config.toml
hidden_size = 128
num_attention_heads = 2
head_dim = 64
vocab_size = 2810
positions = "rope"
attn_scale = 0.125
init_std_qkv = 0.0353
init_std_o = 0.0
init_std_down = 0.0
optimizer = "soap_variant"
beta2 = 0.99
decay_shape = "sqrt"
final_lr_fraction = 0.02
doc_mask = true
train_tokens = 138700000
Each number is 500 + 50 x the weight over its row's rms, rounded and kept within 0 to 999. Layers, rows and columns count from 0. Numbers have three digits each. The size before them is the row's rms in percent of the matrix's.

# layer 6 MLP up, 192x128, rms 0.191, rows 153-189, columns 0-127
105:442495501490494633480515503483481492506490596470452512448407537601450543479531526522452487479490419510590435576430461542509435484470478551568553566516414474496492504407489543554511435500473524473502496520509472604476658531448404481452536454460480531550478564566422393495507543440558495524526615511545520529524461477554581458533558528455492453506522510508458405469503513497569524548607
099:436424531538571496583588571426546536468540553591556541525464558462486438452552548471490516409536529512485501461471546414483445491477532499550385503545500451462453503465522416602466486611467545570438472518558522489442468497441522420448535426479532504578510541528438524605427491510466549507505409546537433476533523528474403496453541515598501488516486495494449454548600578569502549542500
102:544455584462514501542386537502415463438538456530465608540547539458500569469570478426449441517479471548511477525461522502452498470459667479507502409482422535477472565513462495493454581490542535509441523442446467475447530517490414579534552478534422550523467493505535490449587528520482503530468442548472563530463599493483434594426589471538579523416532522546628477554504441529508535467510
092:487562588556477541472471554574500544465534518537446449528446490487468390521515516493551431483476566485499408416441455461552459471429498586444548458447530475476492480495561395429470510525526412531579389509525532503438420529511417445501528480437501474509401553595515546576544527471460539481478511576513463485541439443474470495485545551544387432469527548514500543464595440377481557461489
102:560442449485509513450448535467519513488502532502523498428501384469480576473498577460441483602392505490532416435494568445473555517456477486527462516463526439505550496466507512439534581503553622492508502521554517441553482445478435426463387515454492535480584478519528472442500530536552482444526429538555507521571397596442472600439464529503496627482406493498480490529470601559566485417515
105:459572520557452501561475495484506498483530493462520421456429509456528526517583588589541504504504472434562465527484501525438529517611498526497593495489525482600628479491498498505512520570529458570498467474453465481477597451485509473552495511364477491470561508628499511489520423582475503542525401524530531486424477526576465520487498338573390422440517477562502545545522490456532469431544
109:579525517517477570476385522453479517491465480492506469534458491517556538422537449532448502482532460566523503510508529515473528526428465476507513501486548504446498504427421495513478554584562370599516459497585510570427553549572569376479477464551471517517477490469410484472520491463409449508361442578447461605515519454402437472476502444503415410457531525456477489567510512493442509612453
107:476563516490576484505537506541365486500401511613546561472467465409460499497493527505559517606487547521506557538504511493457539402490462526483480522467554474552483514537609482451538493477481436476514491563507500564507473566580520450496448507512528471409528441493548481491447482492512462421559403549460524516502461484477514492547531530504478629504447509607466514669566468580489464647477
096:461559540391544531457570473506439426535380539546469484403457480527448543504522476553397454559486418482455461499515395501408472507496469549435475510494532564493522565579505481501459546480523473590389498434455443458548426550402435475574517535503544483515486506429503496513417533555545460506505552437535471602516560558442552484474404514585464534482423486577518504589540520493480490471493
086:571548540503419423583540469471503508521488504481490468542537497453457555570390356535425519515498534555410534548489517467652546528499530569483558528412499555544576517537511513544508485494518552515480532437516528461394443503506455435633476447505532465470440499587501566541471436446522380540574506458436492559469465446487488431574504451505496489540521451484559479504442491439514541422476
100:477497400481444412479562524428497574470373499455498494424492501621422558509573537586481432473387538501514525500573387550500481563496515535456450554521581490531534569488584504517499450532465422511505493503608522513487502495531524545570514453543526375478474524585461502482422519528607468485528463513545558518492542513516601520505435505573511465414442470508566490534477572481503518567509
112:491477515459484537465457506585476506477511517455474452453498473508522431562547420554510491473479561476344465541545565518497498554513496488469484498515495513440580566449551463439460504563545496620584455483531555591457510486558505531491510464452596531511548506494518430496524411519538553453476481540469569349546558488439487441523512412526493518521590448559427561482485425363411410498535
099:495399372484461509475493497595464548465470451440460550465493543466571509482459462404472495511592433579520560471493494515485517459412559406520535479486541524454463599401437422514464507480504470533536438480495523572494555433515534499589499584570562375539557494576540575504473533465518464505386495530512521543579501421475512473607483475507475436487515555457490584506565483534573512494530
103:449528559470452502470535569422401520467485437414569511437528473516599526474567481540507571406467495501542514448403555560465471478537505473417554495531517558452483457489502509451551609498491470488562573534493609439517436471561467609548498508497404460513508526496501537478556591490514460533456497424504529485519588446532521553506589552480600419528532498421398467575541507439541531468437
106:549475506478584575470502447409561542485533508584449458494417504474528443509497558477609550516498555578489507582468515616516597434488589529541465544476512451492513547426522467522513646495508501439476537430399540479511395465563491529418482367501533470477495389509420504541561544433489492445503486533480495481527495427476560453508540478476463523485533537534471535481460607533486495420557
105:539497534520531454528531462464557482519499496534411491534492524461504449459512440491518432532455600523382599557501416546571493518429382537392616446451506505539539548519473489446558556531460476522429490525473548481404592581545518477491435557502425488427549480524588480531504545471487514497549546487552491406503434489457436553582454462558518529485548474544449429443577485521429592447518
104:461459457484366496448565499481544548399473473447601529476453538434451586506494547464473435498521577506495454523562532564550472464467572630479539522473446557532577570503512436553475512515407408529554375519408482515516497509560575542530433441531422483524469453494469508511519529369490496510541527484529443500497540503459448492499488424474419489577488492505541458491486423422581527461563
105:567502459525484498406461541505459431410511459532560510440466468460520476466512487510463499503509434436504493469466434553523532563542579485426475575544481517571501542452469507469550514491510530461439473449457506454463505576458591494454406483549429585540618436389442454486534501599511381422532484454497501539499476473586451400550528552491541535483405459483576474608466499463437479607496
096:475514561503526429472602530525437475500481418434534462469430465490460574564502480535434600526472496527566501495560543528478580504512482498493536591466540432446516410441460502540444610452462450633407566542423520470477539481504427444494442493530543439483437424466534524475475525498430523463508540534462532474504509543485491549516419557543399523434436521511556372493564505569497483601437
101:428519466531524572539564473508573421545534438534612569512473547553503532450500431451493573508540517406476545453435484481525483501455560468452515563512542476474570499564431532394552472449440540536526482540541510553416550483476443558520474476485522462509515472515492508456486416405386491545605544552478512433467439574454580478537510472474450459476562486472578479485481536397534535626606
095:534485494568453567559418598536489608484574467505476485414508512504443382491555458587580496482438435538561517419444536534516430497585483500494463530457371418521449549459435503531540415484449531466616558466497455490474478497415520425533498500473507493499482469526431538552562453491476533497556563485490554588617396507473525469491581512513498519462471542525452423500512502527483482533590
102:500559527529502540550540481517509433425509454436573463459603503549440500513499498429559534538469467416523550386551446555441574547450476495574398426542526527522448504456459503568530421473539510446508600576537464567557497493459530473543525530494457481484491504508456479491446479386521473443613443618497535536467481479381499392480498571526493501540450506508520506521422458463562480564609
096:503574511389518481456472503595454518465420522538537506427466492513472495453466581535543507565498440557472555600492472593507532519412547548504489490549505526527448576398535490520443522484564537499494453541433442455495566504471501535515496395525448385477494498559456384561474489554531508439486546496434431534433500462417604545387479567412495583579529529463468521541555545547457495478538
097:519456516510583524454442520521436507470464456586460469519512433602417455565460541520534506454459587521559547531400454419571551427448406507518518595543500510484568432392536508490540523533472558546560490527422511603530614487483528519493529463507457562502496476537408525461497486509492470502605452536469453450541428532514469459447460446405500513497467424527545584565546518472568538589552
101:511449433471526514483493529514462505516483530543543452425466418448506481421537649469575479459454505507471524514512426448501462450452573524506444435564569584511530591530509592527530465378476512395443459645521450476481442479465450505538516562557438548493503627495513539536522525493540471456433512433450485537499559474401533515457553508451455499501477471528550407524585547522530547443571
094:548520429451467490428450499550435511466449449593507484487516455540467563519478562451551609527515486524448490437384540483501588528486531528477534473574550530452487487518533508547557521490439561450544454527574455570538514564508518516546446562547403505485497481508481410425524496486489378552456451435390458511509541481484461488562440473511567548479570568467466472493561337379532483444539
094:508416443459440620420447547481529461496523570507576567541363451530445546490546522556536514538458447461562550521455528466470437489371427393506493522477544543492519481585481471481500448508539485499475488514506408470574552496494516572489474574473512431432470487426529539594514481529546448535489540494531561524533571437516575485498561555470508549649591525474483494573504488540471515428441
110:531586527520485524537531483421515439567627540534470473447557559476419505534452424503518560551478515510518462536432541550494429545572535554522483442469518478492463522534515525415394534433524536520551541501507396584511546431418521606420549501365525488541489481573535409451612485494487572454490550402494457481508489479557481587480461511438566487478504541554432530555521532525561517466459
093:556462402481490581476482472442470383497495475561386541472539475455481510455453538450473544458434515571498515421587474562451457378532565424551650552507467510468516509462545441432381514472490514521597491430550563509502508484498519545539389506505460474361506494472446485467527516478478486471500459495456528513469404486493482559486523423497476464475427479403575495519526470469438444492487
097:435443308568581476579513480494465516477555503470499538413444462482526571484543538515474429426468457449529553549518622435540441510426499452472519543496471482487507498438467551486555484539438499490538449534575601445463489479424568478502527444477542432413540535417559497499563487463515445523533503408552475510503482514448488485439383503506484391517430407452492514540489498522507596505511
104:460498573453507478532441456543481555524503473440511565425469541513541476469419493473467502547414506394433654422427416492548470606482475441544595486496530486542583576531558543547607545483478550480439522483443479509438504493506518479511509508478448503477480470587582515524461451487554498539535516474579565519549533538453551368548535420484554447457488430547551492442529450561512415444518
101:434461393468548471576539471543519512414547513486553439430401507531474525501607478457506458524572491486537556522517476505390417548524529514508516547453496526491385396565480476507503470451459588550424433508496518416500531467468474411510470507477512514508581576445521585527600457462448508509598531462490569506485542447463509492444507517457617609486469476490537471478578441585446502550544
103:591425470538431551588597570584429544469515452562486478485432503508454440506450514611519541491580471475527496455498538428455441458551516488570486557485481491555517406578471537439460521542536503529455466472469388490593508460475389547445457453532545497530597557461518492537412475540423456504527476425474523435512508457437628508557467569440511527456496522496504423534486517546482474512592
100:455617537583479577500446461493564438496495467448447543508520531458549560529475509453540507518534650398528482471553580534433497580508563501495568449488482450537524438470522624439455629396405570504482464473448429497546431523557593525481460486540490436565535437501502520548567449405467520461490527488504510472466523528436504482486447503512499505544577481460517431532462553441467525559546
100:503586494534507564514440477572525532516501525513530523534488483564499431492440482400556430528487439514520531452526544435456472538623462572494490524498419537563554455576581544451544549493546593472583486451503451499556463561427521460566465544508513567416447415479404558527514441479485399483563449535498436450436542521466501486528517496475400486569492503522470614599486565426470597522480
095:487460460518468526481438553556458441413516502411446570525478551504538508453523478582566463540525568468516437558594500488466449541432439509517521437429526495514526602462501560472495570431521456523477487508495452551467532551525438500456556577583563497532479581557504446423424509562535486595470563459562609398477516542544431543580489532524508493555478485437435425520597428501564415458540
102:496437510508511462438499573572505551451487463441528582531647427559484454477499544515466605558475488480565499503502489462431468414479474471552466393561608514484536505578485518527602583521531457426484491411504521535503464484531460459438518500458483500484524437561464483503551561410479485557491428439438572430534535449460453452574486549423470508532579461529455523541556441633532501440487
# layer 6 MLP down (transposed), 192x128, rms 0.183, rows 153-188, columns 0-127
104:506499511500549476489408474430492425504424476522547516507462423531542524517463546475564593378467425414461599345575500465493488527570508458535538521520538513588532506580475581517501494535521538575432471456465515425512459516472587506459488498527446527535526471510484470453474578493434495521520562517516502476528509557490446597395599483548487586482494482384487422469523531458546471621501
091:502530530456489504507445536428484507513492430494520482414475518460525590506523490501470506446561585415489505469405528417475575390458472454484511531482474563580492477503496435488517500499476463416512456495581599507462432439528565517471445548547409559451534459534473453489390511542465531477479465512517559424418508543645406447463526500449453473552468451578462451429539416569492488619459
101:597447586483453554535464491499498519507454492522581479460460542548601528535510478488505511397457519451545534502472495421502535390514478521451449434559509437560525491544511446482581604536510496474452513466607575573551463516551598599607519501486492429560580528529431530506580552439512535532430513475511501448541476480501476480552509600549505544515567419520508400490465542561595580489535
092:529514441443473434522480522508522538445611541545511417537515515515502432564462491512655516439579432463535442532514495483540522531403438456454396524434469514468423538585472549466557466433527494521503463524506578500560518515585385532555440483424503493518513528515428513498530522473487540538420524606518552431406455521490540559515581509487436496428516485502475526509358517473489600483482
108:501416471489524554518516509492476513496461549457455508420474527470510490522492512466508451541474527526459407428554515448442465451411422545499495493455583509448482586468535459498568456585504581523512468407406412553470479563483505521640444534515478532521572494477433436504539515543518441525447563563518475466506523469449553524407420399530430512517396523581515560577509416472442454571391
103:506497509369467378511438448469467546498490474580527521576534508559433522422484425533492526578526516539436605557610598467499472545479496436590488548562402554466448479492429588539489484565487474453508509463479400436454498539505559485607482508561456475506534507499464577427503503504505489537523530414517479484523528602484499523480534534452535512427537605505527433417429523457483441511532
106:511429561500476412539480458575466534488538548454530524462529545514543447464520549609450446509458528495477446468594540544399581521452516447445369516583470558533535501563517587494464537546550637503578416450412516544517539481536569480541521490484454472534465504562499575526550522496509567461436498556500454519460490478552540503527524537433522503529487565594548545522415455505510473345536
101:571556589556540453498457475496480580487513432525471448491468419437391478479471492422546517455422595474529562453410511453420392478542510493528487521518614476515504605510481464470487517466577434613529517419529455522566493459554490500520467561386431438551569481505583484552484486510463516499548538490451416449482449461509406453554440503509564567490468466457514436511537504517535464566435
103:555528439456525450548577374564558482453452519498456459519399437455488536474383486578463474502479408567450502463496403446507499500448514404442463528553567542433497506519537478499491485494432493469471568475573375469506511402525551527463509514564524538474504554482499516467507557502495533561492561483526569559460459499567416510351457529468527537452461488573462515559577563512595509535438
077:398461539526481522452330572537501502556484445531582452408564549618513473483522488437531363487455477529443511540524548536418475556546540545450489490517497507431440436538500439579483498453523477462603575590448456451572561543424472488475494481529459425490524468495539475480557530500483515494511411504541508380536512546484451539600471558514559501491480560526536459559545554547485489512496
100:513502636488570587595604549418484496439492563487540579565419516431448492535464498541520490458515401469525510444452564472502530466528378617458476483466575573517442520513514466497459554485532578485525373433502503501491406541486506548470496602498504452519422492567514537524515485542503549555445504477553561544512516472476507567386450532467442566573505535498470437459489556531499481550499
105:563565533531445586527545496526474558515551470461442552451485560478577525578526437510459478562518552531588486480574511524430512473469462580531482479487462477550597483487530524492574494527504505555487500610486521462572472510467441533581579445487524462486530501524379433514562500561560513460406552494570467474458570483536668389610474466534528521554512427548513484491494417444479478416513
108:417503402520514525427450522432512510502486460499461467521468515538581504481529463329479534513484485458371610385488492494563542452488387497517507519488540473524458523488463502450482531438503578506505555546522535508508602514469572557571481493541524423507505503592489463498466467481551431488479398520519429459519515345543561518436523436525490478473454539453485521532486463613552537426552
112:428572622484529419454491499479430521493435484411468473462541492404457449455518459502505513492422428565492443459486569565487464405486551542474567532569488559496533400484433514516507468520457410488552529600481533480492578437495486589509521463466461415506572454427465582456559565455491496505498507502605503473432562491524455537593479432506519545506543457434506558558480503528504591386539
106:396501592505483455560459551510570440560502473461563440460637486515546460480408511550449522436521541501537457426490552442517495496465521492427609453485476513525489493506420508578472409497476600553516474507648518535482499448410490415584597557500474580510423558501523499558531553564414479449494478479429481443593486497508507543556471519507504504534487514536610513529480459460527463543526
107:487467491544470493455534471499479562563536453495534485454558462527535445373512371519482463461487515469553618603575605392542478521449536539540523597542468512521537435497526449605475493462407444576489588503576485501513635543501520457469488543499479515402468604472474548576433547546461491451501522466544539461511529534462508470541458456500510515506498512514538498529528549501547428375465
100:527451519539540451517598500560404477522455469400514505444558434494516414401554508458448461495501436500464526421436436511469488423527577516475443483497577545491538462548531527521488572499495552565519554422454550476501525575494530467472583422484485390446425542547454528530478477548575397418519498465455437443540395511510514475433591419534475419533523447541478405519533491469530426462474
100:540454460528518462464518433552544557502504444571522599438463480539464564452464407501520515502504450378534531476506471521538514443434448594566491511453496523503471476547521528502521551584443575457542599562555487553574571446493518531550473572456438440606499522516520491492524566445488532386485538483490500465470431530555517504500533571481476508430493500566439493403471409622582402547571
104:676414518558523493519442463440484630598503489523457356530588488468456442435554486527377476518496497455455513515537564482628477545544540427502545628476518488515464510520463507532549437536496489489503466520508482432517484506499483404547481455465463434432515529508513497470528494448505513464553418504578524572507544501488477487549439485592458441556441586482427467528469517495514548511500
092:468453497581414508470317391446501466527446558478489429521640516447434494421524465527498486585448541574535475502527502432543559507501494554461561499496562536536553530485498528537518460506520507534512500437478465473524451504473416523543516470431491494511470400476608583513470496555562443413483510436463543562464486515485478540513503464536375519548480459645525493499453537557501423468526
097:482384569436488471450411568561541447416516589473575477471499509478560575582486555500576551603566478507498442599449496421495431495478541561544521492521577448570549518546437442515447552517519529377485496504504519487419525503551463497459506537444486471548516497503475460481499556466474544439537575490501521471387447437574533523462509435531514585521581437426456579536568504557520469512444
105:549435503519545531590486488488568526509508453529495449495447487462458489570493360508531467467580574451550460391501445490432549555495475452589500485526458431452408500553475558532478510458470510475445393494504589502601498498410461535461558399452503394488520461486548593501445493482496473467504534542560412447526607521436559484474500545621497514502537552516485493478476376506539507561483
099:523476503467482428544395387440451544483531470472494572499559425579526452487403477540587519593496522480552407526564528453533491526520534489521463476587592416499474559514542428490490565505582468587459592450542472383540441514473418516466464509551512408527519501545501493518500578498468508621523462572470575549464545544534531511592510512589500469522484470551505507543545476439524506489405
094:534601463489464524510528496489437509528509601455522494526459524459531499489534533525342491522511430442522583510563568533490433483469587451524547500452537435462460510544571519433519580406440476654503593455434629460465497544417480518560552522462435582416556517471519535463466545442486528507474468492509498521512489484486536549490475489573538525494610433529475486452512523470550528617554
110:442550515474483464521544478479483496464571483465531510459414525535563489456450487549544508499596518398569392528512429424438460577488467474476478497543537530473477525496564561554521518523418594490455485572559469473409448479427504520515468523520514439513573395547449501490444562426366495544514517486441555543557472561539526505478623465432437461420476529433486484491602553571548509473598
105:482591449593514481479495459465454574416501461546484616529511503578443486516525531485516407554511511405644515534534500387512505457511458567520544559444541477482420496543559513507532473541487508486489482455512578567414510440518444576470490477500431587555439419508538465540462394464492480507437435496520481503469502437520513553430452629487526533549490430528504569422420539527543447447522
093:428564571514536494440325559490468556542428470524502435449574501502563491481515521436473471452513633556429565460379537415530538573567497486566510501478614516478496541416428526528504507593507521414526515490478483496478575432551512524542480474579527453541500516534518517510474464434384526472435536483462482484501469629500514405550463469487498482468447466475506442507501524492484425531476
105:434488487500494531564476488416436452400579518574477423462552529395453486525453510441468551502499456517578519502414544565539504500527542504404466434525463491430444496526419490573601457505560533457416551483420545488583600553454569461461550535553516444583528487480560483567521465481474524462454564444489480536452441470501489583600425452537448558523569506537520479462601536557488503483557
095:540492538519565515608562535503544550444540478447530527516355500555581504492458497521555512559484471488522526525487577486542474569525511564513489532508502525520527507515405506476619447458579503460586553531420513577480456473439438481491615457497469470502582474368539382562475486578475509417521523426528457482465472499519466464465424584501524518502531577392484543538515573442510582450476
102:580572561386478490578487479452509531398541430470502476499610545511493497521470390457526476478590427424467588458503523488468437535602470495424548495568472540487530540486396442528528561530585566565473506471459416447481452492550523459577544491559483585513514449534394479507457529532520397463494513570453447545443506472469484547503491516532541508464500509420615490504453447498516561443454
107:550397528561528573521488526485501644463485499534452507483471516621490534575477498460524552509500511558424441561537485549517556444544480561517413514483411459591438557515519438531490382552446531514494454444486519534468411533593544508482431594507448522536490617508491465564466424538451522493408476494468573570490427517432435538422508600480478474503456503488456502489579534493480479480567
103:484536521452555473428455521469556478502502389499521518498539550477430452392568437484545519584490441531533437463429472451503529470524538480547379495542516606496530534487574472525449486529449465555537535576378532503493435425489451439503493578538436451522336526487530527524474516515464450478501557508534452470551492574524512550544541457474495557552550394514500623490486496584517396547519
101:471562554483441421426530547497498472399604452526543378410476429475487414435460560596523449550477476522473553541447444481445460443438461511510539407496433462484504544567466539521563487474560427483547505445450515522539579468542432503481592581530471649501447517481555518523453469528457426417401530474495482487471446456449509480463500516503585561489478505458477525404499565512503512512472
097:495498394594539485471429556427529392485534448456484482442513458490467452522406467487586467441467521477667562503600519382499521471476432483469502505533483506505404581549493391490444454532602503488479479496617456502505527456447458511519484503481514517518500547466483517484444495622571418487494454440485452563462515499450471472410484534439566415571568469525481546504508473479482498525481
096:542537490534535542432521512501503478540529532469472481540504563493418549529530436463486594612497503596544562510452475448460488502532472530462428510508421382489547580527514503408503589520501525501422498506492486445500526580470535513535598432504564409499564556492453466468515567488562492501505466437514500602579446543475506455534566605612537424570468374453540539525541492479475591416506
096:541532502515501505495361472434572511513372434507512491540415579480541509473455495457463534475421501470460518501521520425388486511570523488469472548598506404521568496446508561415527510506516534577447481411527496495510493467498567477534505481519523459464437542497497470383418482460523440483494565550513409509397502461467479442482629543549555553491448459486416528564556505522517492358505
# layer 6 MLP gate, 192x128, rms 0.197, rows 154-189, columns 0-127
092:550467474390440422507566527465378478582454452540516578597552444443558532479512577546519510466463563458459478511470552471515565499586475531431436504504476548481472498549452475548508523548444415499448568520493450563571443527570526460558478429527478557538439458426496472476491460508546517452569476429500564524447499534561510434516532455567388427541512603485538542469573487498471528367522
101:581479415499576637560481411502503511467566518494413556474570513452610423477470486494412535519517564467485513502487452516488544382481458607603443493511515568525435452474484522528424507503464553451518434511477436502494490452579477459542484439463421473554529564470469599463519414519478517565581527607490479517517490557517537523491503549484432429560582579503519450484548475538538543538544
097:507465499511539554464478477441515447559517492428551462543503542380492477474503453507473426451483464431590493553537516451476535558537555414447479516541510556632579512402495586478475549448453498462424458489509409472541474364495569429504478476532516519532508476522479510536455463428507603494555561449482597504411512501490443548481509468490501438422595551504449578526519568423587562474445
089:534518523551464545456571440506612559420497450519452524546610528488502454443528510474534508486534466561566533549460529542493449540482515544519558489454530391437489588473450514542508507461435476505535539424455407524521515637554522559458545562480607457502526515537565578550419517534530469551466490480394520591587496540422467469488592450422498535604548480479490543542439485548470546504561
108:538503594541396417521464372426520477495521531535531504508428426530480591511489516520433484459467530581469606468490502516490494591506470486505498520507462465510461472509443552524441521469565441524438421481506543471478627449584586504608411373399488544485452469519443523495571493492571512413473574531571487549511489489418450514456528465434496464511540535496476519524447584504445550442518
097:468446487505497526488550502337530404514491538505429555494496417413509534438541498540536537451526509522537511458510444474568596456430482477554529525521559495539466509499499509531557510520499418465481520465440486390469461471452520414463585450435560577536527434505553418473552566494444537604575467484545456563399482562493515538608544572510536514495476533446541589416431555503466576545512
112:558470458549453498583473496444582475466474520486557540545618522511435558485480432480537434536472392556591413424438456467440566481534466631439457518560491516460546582535408484517403548438551484454488569534456501468460482488456502497451489499404513439512452500499516526438454427430552620535500469567485557527443504506529536549561506421482488565570425467505542500516558439560512497522481
096:565431492660432488478614472488587459518460568533470482489410556521536504522465496484523501413514541468472471498504541474545515468576441418493558608480491492431511430490405440528458416516472568407440526474582416550437574459545517500458499596515405524493473513572475465514459443467521471520482498455470473482531427559648542459510560460519559520484475520574463464483526481511447493525549
079:537509535450486455546470603523535534459401484451523513439508513487472566519431442403513370515440456531464495642498479468535565593631574533438573489571489394545568483492488475598508466409539548459547626509485495511562572537455548540529494516523419398496513470459480466450564524433528476526512465514499546505528492501575518484547511467523541536494460531527620495495512480463503540533495
104:567478495516481465636469502545516536545538510620465479479580522477437654510532538523543606491450579581499488471504465600497507519587641427491489530528568470494488376520489539487522511440543530435475522511522507494546489485485511509475541463530483501519428436447552533468502525507506542500444534491504501535505455470455543434495576513428524463541428420468449571505588621577551589533473
100:474553532508420509425487537572533366518498549411531471486499477460522558458448532491495440405596530591439486500451462480525638523516460485436521527529368530560454545503524515556453547471443416430489434408577567432497465518569490421507486543521533582526405458504552409549548510458549533486518477528526497476514438494486451499488516446498465526466513630493435512450502432487497551471438
091:538420486543501449448599426505499562497475498469475479530490613538504475475461510553500464538461543498510514550491444458542486518578546474489505442588431513514493497489496553502499514472488485502589421480560614561438601498552529471400551411460562555604415511690449452507517487555493445456560532402503575554519534538580469544453538489498551488472473534543485432458540454449495463490578
098:477459466526498593572460512526527450538517540542527489558458459524478535658522566489556558559473410490516552484399509522541512477413500422488479474519559523447538587446511514531456489466560469536416539491482542423472455534484548495489510495489525556547516531553474479511530388566453499537561501658474491468580517510479592531500549528459557504500595586535427484578600486633514461467479
106:480514453542595460501542542491516484572519483519560472564408573541472443474520483487557492483439484567479546536559484574466477469502492418522448478508481537487501607491535537495441564565463592485478553499449422403577487492489599442532527484582495465371477507482450480367409531448462593455555429497506578454549505441514589495412549451589530505451518532603508507547535490474528528527552
106:528513580507553472540464570480502380479551419546517470444531452578521498465507569522504479507549472552499549550522443506468488417447429506473536517455548581375459508479566541528481552545469533490529546519508539596462477503467518471476454504516402429466470484483434559496422537472534388574459509426455484509587509495591591423542492502436479449516457421505400370521448478492417542459423
112:553549427475483470564485457534421504550466531506458557498360525538425528506494425463548508387414458542464415412493616446614469472458487483411532526473483561579505477532450511541425457541471514500473530513588411441547428525448488519523455514572505502421418519482467494464495527450579494517543484516463542411504468504549486451441479500541555540500547467472477534395498475395519504570416
099:521430496606560498431495526586518521485436474614499504591507455507561527606471444544580561500525599583491541472467527429454578517464497510531528452590519583434478478507484498540510587520582524494509502494538543492479427538557496518557520552401558545426518479465468491500517477458439512553482534513579536499423572532461457486435505495493550497522453500477446445438450405505330456495582
091:525429549507455579517538458491478606483462499557427475541542478495540480598567499458569477555605601551565504536637469485508504472549428483471569558499501541441529516453549575527443489518490509494405521519471401493527519514503465635478519544572439490516481532503556527466482501568411498465442452508553451514551515530624459535510520437435601552586565477561471454478463525463571538528491
101:456550530561503492467656494462434454468545548491484443412510532497466505401498446435449614567416502513533494513526576460510536473548564454441450563524588551510552476501494424497447431489565612490439557558494418417504531530482531547448424539418505506451453488521422532426488488517454384473490479534480467544538522476530492547527532549521493534622543536456565458516410485490510534459569
095:505407494413542550567482564423480524480468477472424549450438524517530485482442423494484445517481494595501515522512555423504493514610422473484477521481426473499538472512543542496425463413465432402512559552532514471511488500472394404489493636560476522568525528458513522395450497568474501552543469517577528511505582473531574505442475498489493595605496381507560510517548473395494449548512
101:531478523518529493465485449585505530423512488485427489550532418571525426429420576513505422508510502530413462480542514540497483513504512556398446472634548457402484538558526454508521542484541461460497565499551497553506516532537387475501491516577453405516514461427497502571498494506556519495473505483409488498521458582538450535500537509449355601565443488583463467394516534478505498558632
108:603514469526424462516551470451526542517492591505523368560396479490530568484513502582460573394412510561413564431416533535589449454536414530541527536474451490382541502480516550428528460583503442488486464526583493505504570478504479569475536498560545552491426446535464466499513489506521491478495553401465500520527525460441514388469524479474554557555515548515585447479527534507423574474510
102:512566454459532496460516548436521461555556466374543472463537563407472564487470495500523492478481472457509465561532464458493469450515469559486522483445377442450542530545525534538471494515461507561474630448356499481435579416587501472465483488513420570512477603463542479486549511604542439412465368532548502478524501499430513520543513427575499528434470513555490501432588508503447467451518
096:566572511553486433600451542484561475540450569536482483453522460499579526543469494519516513573588508587476537511509516395525548426352416638449414542439464507483495468522589488549541521476483453467476454431525486500489555452509490566474489441539510533557543528485473520480568528557420534554432593445398486494514526478467453478480359487532574513534498548471492568430471473508505432518527
096:498535523511436472496507458589441521426483559481569478561442570462494523520533532600561425535465491535437557539603596499481510451509511496440542479529473385512450497527533482530373454467405487492516573478470501551493526461568556532478629488550496579370557507485485504483446490501486511468496427517539507479380451408580428492540563484415609541488596512496469503492447518467483487487483
091:530554486590487495445598485560503441419512499540451507467510464518534433477420404470517550503490510407422508516479461562546480409490519521507495653484466463495559557522557469515499451483570537498467439532599477520497403546453519626548493513525447519506440527446504547460442414510453425488601505407590605519494529494496552501512441527458539433462554452591507508547493587549503443466482
106:584574544543514567446536464531541478601546532461494508549500552511465502513397407488498574507439568424507498524517513471476444448511425477464476466412536579443513472427572361576465506432515489558516498469553483514478468545489590446505583447462507555453517505456536444519500584483445513409513601459504532546586596402479498549568549452544502486444492534516498462433438518477459523606538
095:467465474408493435550548478430575547523457561573517544472503470455529398527513445453576562536494461404570485516522482373476524489504455482442491566551350559480483435586485467504445579474461483427442458560499438436475534517473515538494487607536452518487405528505463502544491554464461552529516547608495484477578509546496533457514461591496465471514493516428510461542412461539587592559490
098:647516481484555428507450465500485538498491519557389474593498472476505461553481489521583502523528617527460428522462503491408495460535514587539460564484398450507460540537476510580433505364534575549495496537467486528597454434512472507390529533515511573605524495526465482459552542506500567550478472516404539493548475533572518458562581553460512474514494571511511564536490375500442526516520
112:526505493500580549503481558549532418543462577517466416572495438483443529571478531486494428540469467511455508550459515481580471567482472426487505452517500448444508462455590459560442489478471457493527527425507414489536504510500586491526470515394535506468464539494565484612444507483526507490504426569427451458479484451601438461453492547428447481515399525475440616415352579594541537533527
101:393449430423515554445557487582412509495456466556490511521501454559529496455433409486534536601579541541454610504464514496418513581521408519564448507479506567466565505521446518524428590463527501539513533549495491531387480567487503520526448500542498511500503534494452503479480441525433434485478403472470498522566520452455502545434605533535584515523411501514456550494546491624509465550620
105:500397464514459388446590482474472540469474548466539492509544466433496459479423584451548487506538497572555504498515508502436508547536525539507549476488525431503514581518548626514535443444496477538460482437429543535576470465497455580520642531617519455456487526476518527530492458544517509408447431502421515456508472468574524552483432427547607535569473508482604520469424594482567560511442
092:566536625388420530524525519507583515480568527473478489523507513386533477454494489466456463442476408504494466475506537526490483438467514429398500452425436564556462556469397495549534568429504509508445449493449534454515484475573562529511496511404612528456370498420539467523404386468496523483428421553470512468519488455557512485501415492424505530505518535500545543594467524469527530493462
116:529470534522483516605548580491544523496613482502518449481559523575497500392519553525552462569482501527511467559578502537497521419457474515453490387503586423573332477526531500475523544508540470539554465564568399543460337505410461477502487482493540567497544496488525512503477466489574476596456527539477575512482481473539564557508539462418523444495480441471488536486455502584539533474419
107:593515564478509418442470435499479429409472521496478463489526542441392463482431525425408513573447477433520577431415523451422494464476478520539508499513515541458393450483580474526400555539536473537519565471496463480482528468545504532460563425495460561516472552514572514500527518458516463491517523481531546416417568559438381506452471509460545488344448421549527508419540483465561453491526
100:542385521560473614460523450517523469538482614451498473478424503563461515541441494551448465472494490555494448394552534626388561570477550461614468536588535537551530504530548472478491461488485497489462564550475472453473574497383603487517507568447494515569572566550473467474500457540537515573487507558406509466479454484503539503491522558515572504486472544547497455427555542578570474553530